Weights of a small transformer language model.
Size: width 128, 6 heads of 32, MLP 512 squared ReLU, vocabulary 512, 2.26M parameters.
Architecture: RMSNorm before each block, untied embeddings, normalized queries and keys, local attention windows.
Training: a variant of Adam for these matrices, 92M tokens, 5983 steps.
Each number is 500 + 25 x the weight over the matrix's rms, rounded and kept within 0 to 999. Layers, rows and columns count from 0. Numbers have three digits each.

# o: layer 3 attention output (transposed), 192x128, rms 0.134, rows 22-31, columns 0-127
# v: layer 3 attention value, 192x128, rms 0.0747, rows 23-31, columns 0-127
# q: layer 3 attention query, 192x128, rms 0.0721, rows 32, columns 0-127
# k: layer 3 attention key, 192x128, rms 0.072, rows 32, columns 0-127
o22:493473453509471457506510490546533535466508480511517517501540545535530488512544485467444495486558517489493549514529486484506521496508443487514502558522485493544465474551532553492564467437440491498510538496479481533497487518471504509503476493492511530546441482497520462449524511472448521483513497451503496490533519484455512498494478490517497520512519498524476522513515480506520518504490
v23:497515541440510511513464485494499453491434478494478479502526511513485462509493481453533438518426489517518474519507511532544474523450485502431489504495540498541519481480537539506511477472480524480514484526481479524524477512531503445529522556475498486514515530476504454548483484516488524511494506530516502508552472531543500538525506514505529542466464519542499506470527502516471464552416
o23:528486489460485501495511537498488523513551482502514492497500484479473495487491522549494469496485464532505525481502500513489539535518530499455556477529522453487481511515525528480521447509496509429487488487514493551490497523492468511511495476495454527525459511531542478525499512480501539474519468505567460509472512548533511495509447416498466489507503471482481477493456450482499508473480
v24:479486480554512485487474550526478476497538522507520496489496537479497505538540507535534488490504506523461518470512457520499476476485481483515511518480497531505468499510478461506483545472493532484473491506513478505513483498525500553493482518482533555469523478512485565522499492493507451483499477495471512551463510512519470471514522515458518476466522490552501532491481548510524491519488
o24:500503502569505505489470444531532572467484497465467484536530480519502486551496507549495508530497561456506546458497499529547486492497520509495494481499487485519509530503510531485489519491477481520485498514474502477509516513508513521518484504463487531533500517496485516537518478543516529490507510505499522492500499487512503523498507550560455488495493487464489449516539483478526494476472
v25:499498475507452511491464564505524466549529478479511434567544515521518490503506538530543521460473467561533558482522500531559494459472454500507496526441510501479490503467485493507460514534515492564494439521516496525459534469518475533474472563464544534473498489518467527510466498534523517490548508496531509572462530524468467482523505520502512515467537503507512524512544531499487520499456
o25:522555482525476525449472436506506481502508532505493481467517483536436500525534524496528525518497487504507536457488495562564505497506507497498470510502474489496525579518518502459475542468490515532492472524474471544506512502516473492528478453472471539541494478529499503516476521519468481480477510512460499527472496498480518495513474554509478468510504481445541473518470383458543484497491
v26:518493473480537497504500518532512542470468545486538484509483487487498509554502513483473505505439523489429472545509474485549476506517466518495503462493506523526510496525492491508531519513571515489520515540464478477476461531479550500534556494512515584484471547490540504431492552479519490456493533482475487527484481519520500527486544533487543499529482493505485464493534517494518536490479
o26:478484517500516503481486446497504520518442442494496493480495459447535573523493502511454519491458471539513498491492547463444536480487515502535518489546538514492506567513493473477489537504468494487499531496519530532549503518516461523496514494476510504534473503507436503491484466504502515511471493534569489428500486473513520532485500506462503470494460530489480481437560519528492506492500
v27:489505514548540481499532479494495466479523542524526482497491465477478455534492446521560498483509541520527520479436544548504487563533561517489512486512478528502532498527510494522502539494492491472525569455475529501510531501473513443514502490499531516526461540484551482524464486483515478497499506516522523460516462494565482459497463491539507493541519505531524498503437498462511526477487
o27:475488482496476499546470545531517536498484500502494500490476532484511520508473447577526503536504468485479479482484464475407501520482516464486485488497506498491482493535506474533520486488553473517519478523521520471469469569505483505462540534489489472474476446527506497517508516485478516491543463445517537507477542487523513512496474443513499511453465508525502538496536551505460489492540
v28:475498553480417475504475530511506436544430435493449497440534473477508511528510496546501525507486456486499502485436475494513468496484481517499452515475480474449464560465517447532511523521505536493527521439479483538501511486507513473462492573466534439512474525484498476508493507465495536501508505510473524497464519525495515431480431504502518503472497472496484544541504464464487536541514
o28:502477474458479484461438488469508455448465517539511507534513531515483471481516449534507557508493529526480585482486505515511558491496484503521495474493481515476534453563533558462534490492470483440454471475501460545457521514455506503467464532455503511501483462513524497513505502464486512477502469442461476536540535488509496484559496492468457476480527543515558496506491474493509498541515
v29:497546531471551530458490524509484496471509472521523476436499521512471467489505476522537487527526478474520467485491439486476507501455507527505471547517437520547457489496506527515498487505485519499485439496529507550488475493488529524502490487462515524535518528463502519504531436501517458475447471520502528496552489500504511479487484486531527552472491494502470504519457487476503493505467
o29:537503454534487467497513491510524530500511527483482483495527501557501500486491513508470494504529540486499549475501475499501489525512457488491518473480485476449430481493532522521505454484469510466472508466518510472520475516502525531506478498489545524527470527528538484530466479514490503503532453486523453510512510500544475488491522436526486494463492476521474523539488521483527521510507
v30:516522491530538546471512554486467476527491472509527485541479456535473492517505479496490550441493516532520437519536504479515471510530492469465447476453486509499562515506472550513435512497492559525540483515554498541482504484505546537481527479441509482532530474511504522458501512506485514566512477575500494506520503471424509507502548503499503532501491505494436487506552497500534547535509
o30:517557485521538494534482465503541479516496511509494480439489506529486542474503526490510494554494459513530483475547444516513571456513498448493505472501498481478481553480508512506464523495475527509492466519481502495533512514495496531541455518478513472529538555495495548560490486508537466520432472510466463452492442525500527441486486487461525495522502443536534453502483527500502493510535
v31:464519513503539537537524492538470540506446515475498533543461514478521475506469498503520515464520507496442514479494510494492536507479478483530507507515498462437463538517512523451469531521478478455472565532519508413482511526512452488467486455497492486526463491492497569438515552495509502488564506453503488492541539497452483485465502465503456471521507518517532487491540472528568499505506
o31:487505541508515481521574484498502520513393535485504499526500542488551529503517525468490459478482511523455490480545505508471485458521507489541496529450457537580528479467497468497530478494513442564539502468455499533499518453496480533454504516497489477510529500501490534469538492471529478511444541525472525496524506523476519525519499505498540523471522548499436468524504509494508475478502
q32:512523527485544500533507465533461525473505486475491552532508539488473469467534469484482480502483512478491528511518541461485541488511513514517529532563485493471526449513474498465525510499520477467532540467480499452533495472494477522496499541494503494519550519482479469500519516480487459483494500524521519505518542488442490550497500472517534542483494485521385535518457513476509499514488
k32:509520523464511487483512500507504529507488446497510465503499465485480486476505512539487501474508498441468484518494538502487469487492535516498513484496476498513506472516519501489490529485528503483523498507512521492497539503487498490481486499491561473510511512510509493468468486510502539467481500494500516469508504493488469470494469483497496483528484520474492514510481524530510497536490